From a checkpoint of a small transformer trained on Wikipedia: untied embeddings.
Each number is 128 + 32 x the weight over its row's rms, rounded and kept within 0 to 255. Layers, rows and columns count from 0. The size above them is the row's rms in percent of the matrix's.

# layer 8 MLP down (transposed), 704x256, rms 0.0901, rows 302-336, columns 192-255
size [100  99  97 100 100 101 107 100  93 100 106  95  97 102 100  97  98 103 103  99  91 105 106 101 106 101 102 102 102  98 107  96 105  97  96]
[[101 124 111 174 114 101 130 135 136 148 170 102  70 121 106  29 155 155 114 180  94 142 188 163  96 128 143  92 134 139 116 113  97  99 108  96 161 126 117 134 140  96 111 134 174 169 157 114  51 117 148 110 213 116 134 177 105 130  75 117 138  88 128 130]
 [145  80  60 119 135  71  87 136 163 182 162 133 160  91 104 146  71  73 100 138 130 110 138 155 146 127 102  98 139 142 146 153  80  95 150 138  96 125 132 133  93  86 138 122 114  88  61 188 133  51 154 185  91 145 117 107 135 122 131 131 103 160 143 114]
 [ 86 107 116 165 158 191 123  82 134 115 193  79 149 168 160 143  96 150  85 165 112 178 137 107 183 119 109 121  49 126 119 100 150 120 102 156 127 113 133 115 197 116 104  96 133 148 173  83 180 136 145 145 154 125 196 108 182 163 123 138 111 147 158 194]
 [157 121 142 168 124 141 111 191 122 131 102 133 172 140  97 167 133 137 163 140 101 176 132 126 160 132 153 157 141 104 142 134  74 116 131 141  99 102 153  87 123 139 116 104 141 117  89 118 145 181 155 109 166 145 128 191 147 153 135  96 144 153  66 168]
 [137 124 141 107 152 172 125 156 174 137 148 100 115  98 149 183 130 163  74 106 153 115  98 178 139  96 114 162 120  92 142 158  99  89 169 144 130 122 163 132 105 138 167 140 152  96 148  99 169 180 110  89 144 162 153 181 104 148 119 202 141  72 127 121]
 [133 165 156  92 115 138 112  73 136 127 115 136 164 150 106 119  98 162 137  37 149 148 121 119 174 110 132  89  77 169 117 147 135 132 131 131 133 117 207  83 128 174 148  90 139 114 213 156 188 141  76 108 133 160 152 131  97 150 130 164 119 169 115 101]
 [123 137 153 128 100  97 118 142 124  97 140 126 127  96 137 186 125 102 111 136 111 198 143 145 172  79 138 144 114 119  97 143 135  99 133 119 109 135 139 150 156 132 171 117 152 135 197 176 113 106 136 109 135 142  75  93 161 180 111  42 132 185 209  87]
 [128 115  65 169 165 105 147 116 192  93 128 159 173 168 136 175 114 165 169  87 101 100 116 102 155 150 110 148 172 106 141 122 146 130 114 101 174 156 112 115 131  90 132 148  69 147 136  90 129 133  81 124  87 127  73  87 116 126 118  49 118 110 151 152]
 [114  83 111 117  83 113 103 162 112 133 103 163 142 138 177  73  88 122 131 171  66 116 172 161 157  70 135 175 119 164  66  65 107 139  84  38  86 133 156 141 131  93 177  82 134 156 114 186 119 129 168 131 149  71 143 133 124 107 149 171 124 133  85 146]
 [150 121 123 148  95  90 174 141 162 123 159 127 166 116 144 120 117 123 192 160  93  94 132  46  82 140 135  96  96 159 133  91 101 123  95  83 145  47  81 151 151 162 154 112 127  93 143 151 166  77  69 129 113 172  67 160 112 195 123 124 160 179  78 150]
 [120  95 135 148 120 108 147 168 156 128 158 195 101  98 183  59 146 161  30 136 188 141 189 123  74 155 126 154 145  99 126 132 148 154 116 136 184 136  92 145  90 160 181 163 135 125 192 132 159 208 124 138 191 127  95  96 172 166 101 149 186 110 154 124]
 [126 168 149 147 121 148 102 168 165 105 182 109 161 177 115 141 123 172 120 198  93 101  94 138 138 164 158 167 105  98 196 132 116 102 185 135 110 107 122 108  67 143  89 205 117  92  97 152 115 147 135 130 103 102 134 116 117  95 122  91 150 130 155 138]
 [132 131 117 142 128  93 153 123  98 138 121 181 112 107 133 188 111 120  82  69 132 147 142 192 126  76 148 192  83 123 149  88 142 130  74 168 154 147 153 173 147 166 156 154 166  96  75 164 134 108 127 102  75 170  99 150 149 103 143 149  93 110 190 126]
 [175  96 117 143 116  87 162 132  98 142 190  98  97  81  89 146 183  72 122 134  89 146 174 116 169 179 140 147 126  76 141 124 120 115 133 137 125 117 129 108  97 152 190  69 180  90 157 148 176 148 150 130 118 155 115 107 131 146  65 167 157 208 149 197]
 [101 196 138 128 193 112 130 112 113 119  96 129 141 158 142 121 182  89  60 110 183  72 185 100 143 195 155 141  70 125 131 129 102  94 140 153 138 124 176 121 113 201 143 140 127 134 149 130 117 146 148 124 120 220 153 128 112 187  98 166 124 102 132  99]
 [103 135 114 120 100 100 110 131 157 123 123 144  79 175 145  94 109 116 170 144 163 127 147 149 206  84 176  89 164 180 155 138 140  94 132 106 125 119 119 107  99 116 121 123 107 116  91  52 151 124 143 140 135 111  93 101 158 115 109 186  55 151 113 182]
 [ 72  93 137 141 164  66 103 140  90 136 128 161  85  48 109  58 131 137 145 147 174 158 126 123 108 124  95 160 150  67 132 141 157 100  78  98 147 151 135 151 148 130 145 134 145 174  66 152 123  96 121 107 112 152 137  92 140 150 180 161 133 127 113 121]
 [ 97 142 183  77 155 189 105 169 143 126 170 125  93 156 125 112 104 122  93 149 160 125  91  80 164  84 162 162 160 130 104 117 170 104 120  89 138 151  69  67 189 127  93 144  99 117 200 163  22 138 137 103 140 101 116 125 127 163 106 146  52 153 125 112]
 [162 158 222  78  91 100  59  95 195  81 132 104 106  84 120 101 149  88 132 165 100 142 188  70 133 131 165 105 113 148  84 174 167 124 152 128 107 145 106 200 109 152 100 116 138 128 117 104  85 134  91 176  93  80  73 161 128 125 122 110  52  60 122 126]
 [146 165 180 153  90 133 124 117  95 125 139 135 145 109 133 144 139 122 176 129 175 111 119 107 120  93 119 177 158 145  84  87 103 124 111 179 109 103 174 103 103 150 136 174 155 161 147  97 102 142 102 140 125  92 137 106 118 141  91 154 133 148 163 195]
 [132 161 105 134 147 161 108 158 102 140 128 166 108 134 105 132  86 114  89 123 166 105 129 117 144 171 129 102 147 180 158 141 102 105 190 115 170 172 130 184 141  91 179 139 126 146 131  73 146 124  97  98 138 139 100 115 134  92  85 125 172  81 134 125]
 [132 154 148 103 125 143  96 115 120  90 169 135 145 112 106 148 112 149 102 131 116  83  49  54 176 141  60 112  53  72 119 137  82 107 135 136 136  76 120 102 117 105  79 147 191 116  60 127 163 119 131 137  91 164 169 163 166  82 155 162  90 140  83  83]
 [120 124 105 157 104 170 104 167 112 100  57 121 119 114 104 163 181 108 184  88  84 154 101  93 166 151 133 133  99 129  79 116 164 156 138 144  86 107 119 136 127 147  87 104 173 108 205 142 110  93  78  91  66  96 187 188 178 123  85  88 158 139 171 120]
 [123 146  92 152 130 130 107 154 112 115 177 181 151 147 158 184 117  59  69 139 120 134 163 118 114 111 113 159 124 180  99 132  56 106 101 105 133  78 149 116 190  69 113  83 159 104 106  93 238 131 143 118 146 144 113 147 159  88  89  75  88 166 113 122]
 [ 91 108 114 128 127 112 123 175 149 137  84 110  91  95 134  67 129 146 157 147 128 152 168 119  90 190 128 152  90 111 144  60  96  92 112  78 131 149  57 159  35 176 119 133 164 124  72  65 163 131  77 158 122 130 163 208  93 150 124 136 129 122 199 178]
 [144 124  95 198 135 155 119 143 107 121 114 124 119 125 129 131 116 113  94  94 178 133 165 116  84  98 173 131  56 114 186  93 139 174 181 184 102 183  68 117 109 118  90 119 135 123 133 117 126 190 136  98  86 118  64  65  86 154 114 153 138 118 129 106]
 [ 90 131 111 136 127 197 137  96 145  82 108  84 136 173 172 162 171 144 146 165 110 115 140 125 147 114 159 170 111 108 110 133 136 196  91 149  96  94 129 172 135 117 153 100 125 164  85 128 171  95 106 115 135 101 158 123 119 101  48 141 118 113 164 160]
 [167 113 110 164  88 108 180  64 152  74 153 161 153 167 184 122 123 124 199  75 142 117 133 133 175 155 160  83 145 127  50 119  93 111  86 140 127 141 122 160  72 137 118 118 145 120 111 131  71 105 139 128 122 140 165 131 114 156 105 154 123 158  73  52]
 [114 164  97 142 101 125  52 146 138 129 139 113 159 168 121 136 152 145 131 147  62 118 119 169 178  74 156  90 125 162  69 121  73 158 127 146  97 168 151 103 138 129 147 147 108 169 107 146 116 145 138  96 148 138 121 100 148 145 115 100 127 120  83 107]
 [120 139 104 102 109 158  80 183 117 109 111 138 166 172  78 172  85 137 118  99 146 136  92 143  94  98 112 159 146 134 152  91 105 140 139 118 100 170  70 195 181 141 147 193 102 134 145  64 135 122  74 110 126 113  99 145 119 118 111 125 168 119 152 108]
 [ 97 111 135  75 151  87  86  90 122 178 141 181 142 113 152 100 162 132 134 151 140 139 106 114 121  55 111 182 173 145  70 151  84 121 125 165 151 160 105 100 155 115  53  95 152 135  87 117 169 131  99 138 190 115 115 139 115 121  86 171 114 129  99 157]
 [ 81 142 135 116  68  89 161 146 161 122 141 155  82 140  85  94 115 153 133 143  79 127  88 157  54 149  90 118 126 120  91 107  95 156 122  69 191 139  88 143 155  81  64 127 121 122  86 162 101  94 139  85 169 143 114  86 151 143 136 113 175 193 146 122]
 [138 162 112  72  99  95  52 164 120  81 105 128 125 128 116  56 177 149 127 132 103 134 138 133 174 155 141  47 107 158  67 125 130 179 115 120  71 132  77  57 103 146 126 105 116 104 128 156 127  93 156 131 139 153  87 103 107 171 102 115 112 148 137 118]
 [138 137 105  76 102 141 126 141 128 149 122 151 142 105 147 177 132 164 100  35 146  88  66 132 167 118 140 170 162 171 197 191  92 153 141  96 153 169 148  89 138 118 124 115 132 103 139 134 114 122 135 152 147 117 164 176  78 136 106  94 146 174 166 127]
 [159 150 108 138 162  64 130 114 161 177 112 145  92 178  97 179 120  96 131 119 162 103  73 121  74 102 142 108 176 129 146 154 128 144 154 118 112 113  83 205  80 115 107 150 159  85 129 126 144 116 144 119 124 109 176  82 148 129 117 137  49 147 114 128]]
# layer 8 MLP gate, 704x256, rms 0.0933, rows 303-337, columns 192-255
size [101  94  99 100 103 108 105  91  99 108 100  97 101 101  93  97 105 100  97  92 105 109  98 109 104 103 100 104  98 110  94 108  97  97 106]
[[113 140 188 165 109 129  79 183  84 115 166 110 139 102 151  88 143 136 137 164 151  93 159 103  68 166 148  52  93 132 136  68 118  95 101 113  67 181 165 155  89 155 106 179 177  99  76 175 141 168 173 152 133 111 189 128 115  96 128 192 102 146 174 156]
 [158 189 100 119 167 157 135 153 142 136 165 163 124 144 191 152 170  66 168 156 117 116 173  91 130 171 111 120  99 142 151 193 144 117 187  53 115 162 134  84 131  92  94  89  97 174  48 100 127 170 150 106 119 145  80 136  87  80 139 112 107 108 150 166]
 [159  85  63 176 191  85  90 117  83 111 101 151  68 102 106 116 134 138 155 147 115  73 150 111  94 169 145 149 120  66 144 151 138  59  98  88 190 149 153 163 109  98 112 166 153 126 130 151 154 151 156 187  95 120 127 134 146 134 139 131 190 101 162 111]
 [205 108  97 121 159 127 206 180 130 157 166  89  87 151 162 131 129 182 179 175  70 113 156 136 160 147 173 142 126 145 139 113 124 114 133 133 209 104 173 146  46 116 139  74 113 130  89 147 140 168 159 135 112 161 103  85 122 103 140 178 138 125 149 120]
 [128 160  88  65  85 139 179 108 124 127  90 105 185 119  76 191  72  66 138 145 129 118  76  95 107  97 187 123 143 145 138 169 129 118 131 140  76 134 157  75 121 136 145 107 156 139 126  75 132  81 144 140  91  91 128  96 152 109  78  64 111 178 154 138]
 [118 117 164 179 119  83  78  93  98  84  82  63  96 154 138 164 114  85 168 152  92 131 130 139 186 153 154 131 147 165 147 138 110 117 157 178  66 112 139 154 118  81  94 163 135 149 113 139 117 170 138 119 113 145 121 192 106 126  97 105 144 112 147 136]
 [131 128 104 147 207 108 163 165 169  84 135 179  98 149 172 110 101 137  99  90 136 133 144 106  96 130 110 126 126 143 146 134 132  96 141 130 210 107  86 160 124 106 146 151  95 155  86 162 113 128 122 120 141 206  89 178 161 123 148 132 143 184  91 132]
 [148 201 100 169 106 156  84 166 153 118 111 167 109 118  75 129 111 108 131 129 163 111 116 140 123 131 183 160 101 117 139 120  67 153  72 195 106 148 172 147  90 182 134 108 166  77 134 133 136 177 172  97 100  83  92 120 149 118 190 103 139 119 123 169]
 [108 137 141  66 132  87 137 132 104 150 130 188  83 120  68 178 126 127 102  97 151 127  67 136 120 124  82 115 153 135 130 103 108 109 193 110 166 143 107 128 165  77 167 122 103 152  86 132  73 115 106  66  95 184 116 104 125 103  89 135 159 141 101 137]
 [123 123 105  87  98  94 170 130  90  89 156 108 146 128 183  81 128  93 172 158  78 108 138 175 159 116 170 181 135 174  76 197  69  42 114 143 135 108 135  94 157  81 170 112 188 141 100 166 111  99 162 139 164 152 145 141 124 126  92 126 155 133 100 113]
 [ 73  57  59  84 130 155 142 144 101 100 140 115 135  87 118 141 134  86  95 120 167 168 116 110 127  85 185 146 151 108 102 103 141 114 121 142 150 143 189 136 118 183 120 154 233 127  86 134 133 130 100 114 175 128  88 135 133 145  88 115  95 108  85 135]
 [189 143 173 159 110 113 160 145 175 163 100 138  95 101  99 128 102 153 141 116 139 196 105 117  99 114 110 168 151 121 116 161 129  78  99 158 158 143 125 153 107  62  64 117 152 168  60 132 151 181 112 158 132 159 202 120 124 160  97 137 141 143 134 172]
 [ 99 120 127 115 213 135 128 123 125 120 117  94  91 144 136 157  87  80 131 137 136 158 116 114 171 170 203 165 124 151  81  90 124 131 114 189 139 103 158 123 135 114 135 195 145 152 130 165 184 146 162 154 118 159 145 161 107 144 152  92 111  99  93 153]
 [119 145 131 127 119 143 186 115  81  92 148  60 111 121 117  95  76 132  57 128 133  58  80 145 104 143 145 150  89 139 171 136 123  85 136 105 106 109  84  87 150  44 214 131 158 141 125 142 115 175 125  93 137 135 121 118 172 171  83 168 126 115 148 111]
 [ 94 150 103 108 146 147 115 115  93 146 132 148 123 148 117 171 160 100  97 153 107 176 148  76  79 183  91 107 123 119 128 119 120  98 128 141 126 143 167 105 168  92 170  62 177  97 118  94 123 137  91 117  95 187 129 101 154 108 158 135 117  75  77 145]
 [ 93 197 176 116 169 120 103 172 162 151 139 160 152 110 168 153 129 123  99 130 144 123 134  85 107 170 118  70 144  63 119 111  90 111 105 150  96 167 188 122 139 175 126 139 163 117  90 128  84 151 159 121 128 108 116 110 133 117 109 117  50 121  74 172]
 [100 170 160 100 124 113 112 154  76  74 107 135 112 108  98 129 135  91 166 125 129 100 129 109 129 146 126 118 111  95 143 109 104  59 170 123 100 176 125  93 140 139 188  84  96 167 136 165 146  64 164 151 123 145 155 101 129 172 120 138 100 166 150 166]
 [ 40 104 200 160 188 105 128 139  97 121 123 130 109 137 165  87 116 109  51 114 103 125  95  65 122 140 173  96  87 123  94  84 118 158 128  81 130  94 121 142 149 106 158  89 109  99 138 125 139 107 159 164 148 129 156 206 136 167  72 111 197 129 103 147]
 [128 123  84 129  86 138 114  90 173 111  99 125  77 117 160 104 116 110 131 139 109 109 146 158 108  87 159  96 138 148 101 130  75 145 141 114 156 167 125 119 100  89 143 122 190 130 128 124 109 107 178 130 107 163 118 167 147 205  93  88 202 166 166 142]
 [110  78 156 160  79 124 103 108 173 105 131 153 119 137 110 110 113 111 143  82 141 123  93 126 102  98 156  96 139 155 134  93 112 126 215  98 147 116 109 143 104 123 171 110 112 138 106 118 172  71  87 132 127 123 123 125 162 108  52  66 132 169 107 153]
 [ 94 113 123  69 150 106 182 177 116 111 148 133 153 108 140 114 136  49  92 155 137 146 115  87 128 154  68 112 114 126 144 137 128 121 163  92 114 141 122 122 151  75  89  73 139 153 111 133 161 140 205 116 155 117 112 133 112 118 143 128 145 103 170 149]
 [ 74 117 110 172 166  88 144 174  92 160 135 119  63 148 131  87 148  96 107 158 139 157  55  89 116 129 109 191 154 136 155  89 131 154 125 136 143 114 147 110  76 159 153 120 194 139 114 159 112 139 181 170 117 171 128 206  88  93 111 119 130 118 142 112]
 [162 146 159 157 175  93 134 141 121 154 109 140  82 115  92  92 123 100 199 139 188  76 131  93 187 117 113  95 142 117 134 150 169  81 118 143 168 141 132 165  88  90 138  57 133 114 107  94  72 107 126 142 137 123 188  98 144 139  66  58 158 112 169 155]
 [159  70 102 129 105 163 159  73 120  94 150 112 156 117 163 193 172  84 119 139 166 155 121 120  87 115 147 122 146 110  67 150 133 145  89 121  98 122 113 144 166  99 160  73 172 182  73 155  91 103 164 122 215 117  97 119 121 126 150 110  91 113  86 150]
 [151  73 106  63 128 109 120 136  75 144  77 121 119 101 145 128 142 117 150 102 142  90  99  47 141  62 127 138 230  97 135 167  94 171 129 106 105 134 170  84  58  60 147  94 193  85 135 102 165 137 184 157 206 122 100 184 124 104 106  94 147  90 155 171]
 [146 123 154 172 186 161 127 105 117  78 192 112 104 126  90 106 163 103 126 190 157 127 104 123 160 113  92  99 139 124 147 126 155 106 133 215 113 118  62 155 147 142 135 133 176 105 147  88 141 148  89 157  96 154 130 173 120 138 159 173 119 169 192 134]
 [161 103 118 142 135 145 144 162 116 127 133 103 118 151  96  85 162 142  97 150 142 125 146 155 132 168 117 134 127 112 110 218 118  65  65 110 146 160 179 137 125 132 172 119  75 120  93 170 113 100 148 151 132 145 174 158 103 155 156 113 129 118  93 158]
 [ 94 163   0 109 142 106 105 155 103 141  83 159 109 127  79 100  96 154 128 162 152  91 148 108 168 123 102 145 155 102 139 154  96  33 156 161 126 153 147 170 110 143 110 110 104 121 125 194 147 123 205 180 146  95 129 121 197 151 153 127 142 116 169 152]
 [ 98 108  81 154 151 126 160  70 113 130 172 124 114 128 135  93 148  95 176 180  88  96 158 152 114  96 155  42  93  85  86 112 163 113 122 151 149  59 191  92 131 127 164 110 169  79 117 132  98 116 171 131 146 137 111 131 112  61 125 136 145  84 124 115]
 [118 144 172  47 162 101 159  90  94 141  64  88 153 182 108  99 170 134  71 145 134 113 149 131  91 119 172 178 180  94 113 105 131 123 125 122 168 116 117 137 158 150  79 108 154  94 113 127 156 114 183  78 171 112 128 151 128 178 100 115 120  77 128 193]
 [ 94  96 134 119 123 145  96  76 160 137 107  92 200 163 170 126 158 167 127 123 175 127 147  68 151  66 177 164 154  94 121 133  90 124 154 105 148 123 106 137 199 187 150  78 118 164 147 148 126 123 172 144 159 155 130 127 121  89 109 134 103 116 180 124]
 [124  96  71  90  85 125 115 159 157 117 120 114 182 119 113  43 150 133 110 148 137 119 136 130 150  88 136 191 106 109 141 113 151 121 101  85 169 139 107 164 103 154 136 141 133  75  52 100 133 100 152 133  93 133 172 132 133 150 104 171 124  73 109 159]
 [119  93  95  46  95  90 127 159 133 147 127 161 147 103 130 184 216 136 101 106 107 120 142  90 162 109 148 145 131 200 115 206  93  82 210 148 125 147  68  91 123   4  88 147 114  96 111 171 154  78 104 116 173 138 106 131 141  91 119 105 112 167 103 172]
 [ 66 126  97 143 131 133  71 121  44 154  77 111 173 110 150  89 122 149 101 149 131 107 181 164  78 155 191  96 117 125  65 116  83 179 104 123  73 171 137 140 117 151  59 127 153 120 132 164 124 174  83  98  86 116 108 159 100  96  97 133  68  70 163 145]
 [127 114 153 145 111 112  90  81 135 135  70 139 127  96 141  40 134 138  85 124  76 181 104  63  57 112 134  90 180 153  80 170 153 164 140  84  85 135 170 166 134 124 115 149 155 135  76 159 133 140 149 120  92 143 142 136 164 100 143 149 162 148 129 157]]
# layer 8 MLP up, 704x256, rms 0.0937, rows 303-337, columns 192-255
size [101  94  99 101 102 105 102  91 101 104  96  98 101 102  95  97 103 103  99  92 103 107 100 107 102 100 100 102  97 107  96 105  95  97 104]
[[116 144 149  91 193 178 174  95 185 159 113 109  77 143 132  92 162 170  93 159 115 143 102 157 158 146  92 122  94  93 130  63 123 134 129 125  96 130 107 158 135  95  95 110 100  98 156 101 192 115  94 130 150 106  73 157  99 167 140 183  93  78  77 145]
 [139 167  90 136 144 153 149  98  86 124 143  99 111 161 140 104 153  98 111  80 138 139 112  76 185 123 144 153 102  99 184 126 110 168 100 143 130 111  95  96 167 184 202 138 158  81 162 152 118 153 106  83 129 102 128 168 180 104 128  97 126 145 120  86]
 [134 152 191 129  67 157 145 161 159 153 149 132 201 131 122 138 104 124 132 154 124 170 119 120 160 102 131  83 142 179 130 153  84 170 150 154  81  76 106  99 130 154 152 142 118 117 114 113  74 113 129  52 117 117 132 102  93 128 115 114 132 131  84 137]
 [172 139 131 132 161 137 115  89 111 148 118  91 114 178 128 119 126 184 151  94  84 125 107 106 118  89 154 149 135 132  74  90 117  97 124  98 227 177 107 158 153 132 181  69 125  93 106 155 154 170  60  88 140 138 154 137 121 115 101 132 120  86 123 127]
 [118 138  86 145  82 156 122 134 145  85 148 153 145 136 122 145  93  79  70  52 130 131 122 125 120 147  78 109 143 126 136 125 200 165 129  84  91 129 191 124 148 115 110  90 134 172  99 109 157 174 158 122 107 125 104 168  86  86 117  17  93 204 176 102]
 [ 83 125 118 113 198  96  71 112  97  65 121 102  63 118 130 125 126  89 173 184  82 117 156 115 121 149 152 172 121 197 149 175 149 110 157 118  77 143 182  79 127  81 108 130 139 159 147 142 136 144 144 146 130  93  95 129 149 119  79 119 132 110 202 182]
 [111 134 113 171 183 106 190 120 120  96 211 130  95 172  99 100 142 156 128  94 108 163  98 132  77 113  96 101 124 188 177 130 148 107 130 135 147 137 107 150 189 104 102 167 109 147 134 153  71 116 101 114  88 143 136 117 186 154  97 108 146 162 152 112]
 [128 140  80 140 145 144 141  91 164 127 162 169 111 182 134 127  91  88 128 134 173 104 191 111  98 125 120  70 110 168 208 120 172 116 117 151  77  92 185 126 156 136 108 148 136 119 172 132 127 164  71 100  71 148  86  70 128  64 179  96 119 100 139 107]
 [123 141 184 123 100 115 114 133 142 155 134 166 100 121  78 132 143 111 155 143 164 124 107  83  84 121 151 118 153 123  81 191 134 141 159  99 136 135  96 166 131 117 122 131 100  88 114 145 138  79 121 206 154 112 149 124 167 103  82  73 147 141 117 120]
 [154 133 106 118 169 182 126 126 110 147 150 162 157  91 136  89 153 177 100 124 156 131  89 131  81 159 125  98 107 157 134  94 162 134 197 200 135 121 106 117 134 107 141 138 167 127  91 177 178 158 131 106 141  71 173 117 117 111 114 173  83 140 181 132]
 [138  96 146 102 120 119 120 150  93 122 163  86 129 125 136  97 107  73 133 107 151  98 109 116 137 115 134 162 124 170 131 157 192 119  64 103  88 138 102 147 153  99 169  69 114  61  92  90  66  91 143 133 158 127 118 110  73 126 134 124 121 129 131 114]
 [108 127  88 105  82 174  79 130 120 124 116 148 205  87  85 146 175  65 122 145  83 112 138  83 108 126 144 112 114 111  85 118  93 202 143 148  82 152  97 108 175 128 119 166 146 173 101 143 107 100 122  48 124  79 107  99 118 163 116  61 178 117  92  77]
 [109 117 140 135 195 200 105  69 118 116 177 101 141 136 117 158 131 104 129 114 166 124 103 153 119  97  98  92 148 180 151 132 119 135 138 119 138 153 132 182 112 170 142 148 158  97 134 137 152 166 132 127 140  54 121 110 108 106 191 128 104 130 146  77]
 [162 146 147 136  82 121 117 127 139 174 151 141 149 124 109 115 115  82 121 107 135 143 158 111 129 109  99  99  79 177 163 100 182 137 146 116 146 158 122 151 146 163 178  55 117 178 113  87  76  84 131 165 151  66 124 112  59 134 116  81 161 111 146 135]
 [159 134 152 137 107 121 151  87  82 173 115 146  98 156 136 174  79  79 126 152 128 153 106  85 131 155 138 114 133 143 137 104 133 119 114 163  98 145 120 177  48 100 173  93 152 118 155 139  86 113 117 138  85 176 112 141 138 130 134 113  77 137  93 125]
 [105 137 136 117 112 125  93 141 149  94 154 128  96 196 122 122 136 118  93 137 112 103 126 120 109 191 128 104  90 117 127  98 111 131 127 141 158 114 124 155 135 143  99 182 105 173 155  91 135  88  87 170  64 112 100 162 115 194 112 118 127 115 143 150]
 [105 179 143 120 154 173 125 110 122 178 120 140 129 153 162  88 172 102 159  90 161 102  82 116 138 127 148 125  81 107 155 106 146  74  99 124  65 165 112 135 129 141 208  89 181 153 180  95 127 142 131  96 121 126 156 143 121 183 102  85 102  80 103 166]
 [157 102 145 178 155 117 110 112  97 134 107 117 127 134 158 121  99 104 148  77 121 184 120 147 105 143 168  92 131 143 140 201 111 150 126  90 111  74 125 121 172 102 159 153 128 110 135  63 141  97 130 148 147 143  86 183 126 127 105 106 123 110 191  43]
 [137 145 232 145 181 126 134 225 137 179 175 201 131 131 190 158 155 164 118 114  72 132 202 136 107 139  87 116  91 159 163 148 149 139  52 113 130 106 127 252 132 160  82 119  80 121 183  87 182 167 135 120 166 113 136 123 109 111 135 134  88  66 111  77]
 [130 137 112 115 197 108 155 137 113 161  91 101 194 154 174  94 135 179 121 160 149 138 155 112 169 138 143 144 127  90 145 105 178 161 109 162 116 112 120 112 110 131  76 119 118 126 222 119 104 190 177 140 150 110 142  99 103 152 151 162  96  98 167  99]
 [119 125 145 147 174  94 161 182 118 104 119 147 172 131 131 145 145 156 122  95  97 192  67  79 144 176  76 111 112 161 135 150 124  96 130 167 123 144  73 127 178 125 105 103 213 124  87 160 151 134 124 163 120 132 139 131 118 120 128 149  63 102 112 150]
 [121 178 117 195 172  90 162 182 115 135 130 148  74 150  87 115 114 110  58 100 136  96  84  70 155 157 126 159 165 203 167 136 138 121 165  99 129 160 137 109  86 172 182 121 167 108 138  93 129 111  82  78 103 122 160 135  94 167 117 150 148  66 132  93]
 [129  78 124 102 168 144 178 136 152 132 147 100 150 147 100 153 152  81 200 161 195 193 157 149  92  84  75 100 163 161 113 118 108 204 114 128 122 102 115 100 149 207 125 175 125  75 175  98  82 101 132  94 148 162 135 126  97 117 176 124 123 154  65  88]
 [110 122 167 128 135 147  52 141 108 185  49 114 143 115  63 125  90 148  72 156 133 135 113 118 143  87 199 149  49 142 176 123  86 114  94 123  60 129 130 159  91 154 153 180 133 114 222  96 141 140 109 127  99 153 163 147 140 168 107 141 123 117 128 150]
 [134 113 166 102 151 140 110 129 155 150 122 178 135 129 110 118 107 145  95 120 109 133 141 109 103 139  68  89 141 158 149  71 135 112 177 108 165 164 115 130 110 153  83 107 159 148 155 139 128 132 118 177 135 110 122 137 204 144 125 150 109 174  85  98]
 [208 124 171  68 131 140  92 236 169 172  82 176 178 134 127  94 146 166  76 113 149  93 214 133 119 108 103  89 110 196 176 196  90 195 114 153 124 165 185 169 106 122 142 130 125 131 156 102 164 118 112 117 101 126 117  98 150 153 102  84 123  93 164  84]
 [126 167 172 114 157 166 111 127 155 117 183 153 141 112 160 120 176  76 119 156  97 121 114 214 115 145 119  86 113 122 148 157 156 136  94 111 118 179 109 153 148 125 118 157 144 113  85 118  55 125 140 117 147 106 145 125 146 151 144  88 124 137 139 135]
 [ 67 142 105 104 171 183  54 105 135 134 150 149 105 142 145  97  77 145 145 121  88  99 176 136 120 203  64 124 117 103 120 125 151 150 116  88  62  98 117 114  79 145 109 117  98 111 167 101 159  80 107 163 168 122  97  97 149 133 113  51 129 110  91 178]
 [127 152 152 101 102 107 183 116 111 156 145 107 131 166 131  97 113 134 100 110 111 132 115 141 171 125  55 144  93 160 110 132  95 194 101 130  70 123 160 118 148 148 112 102 108 113 123 111 143 138 119 121 169 186 129 140 128 183 165 142 107 167 178 139]
 [102 157 125 171 188 109  99  97  97 154 100 165 161 158 123 127  95 147 149 169 105 119 102 149 127  99 118 101 126  94 165 175 109 119 111 148  85  99 131 175 138 129 144 153 139 116 132 212 133 116  59 176 133 124 170 159 112 150 125 144 158  98  86 165]
 [128 182  90 150 141 188 203 116 114 155 210 126 124 110 147 125 166  72 130 104 154 168 113 175 136 115 110 125 143 197 193 118 202 118 142 163 142 128 134 175 143 111  90  99 137 153 129 115  94 140 133 175 143  89  81 148 136  92 161  90 107  82  94  97]
 [126 159 160 142 118 108 153 104 144 135 125 183 111 136 120 122 153 161 142  93 156  92 100 147 135 109 167  96 100  96 125 115  93 117 136  91 131 144  69 142 127 177 176 146 155 122 134 170 141 122 183 137 117 122 150  62  76 158 145 108 155  91 131 133]
 [138 110 168 140 120 122 120 142 156 140 141 184 115 115 126 124 172 109  96  82 139 144 162 181 145 135 129  79  85 125  60 128  91 144 142 143 123 151  86 123 110  90 137 133 142 162 143 112 104 124 147  82 135 131 141  94 115 159 103 169 188 160  92 142]
 [122 128  96 129 127 111 142 188 199 151 120 142 185  89 114 114  80 149 126 146  53 109 134 115 134 137 117 161 104 145  85 113  94 117 119 103 135 168 174 130 130 120 154 100 134 184 123 185 206  87 137  93 121  95  92 130 113 103 207 132 146 165 152 120]
 [124 165  80 103 177 128 122 208 134 139 134 183 148  86 124 144 100 123 123 146  89 125 149 196 116 149 142  98  59  58 145  94 135 116 151 106 161 135  96 130 111 163 124 141  92  97 202 117 171 187  92 112  91  98 110 126  66 160 133 100 121 112 169 140]]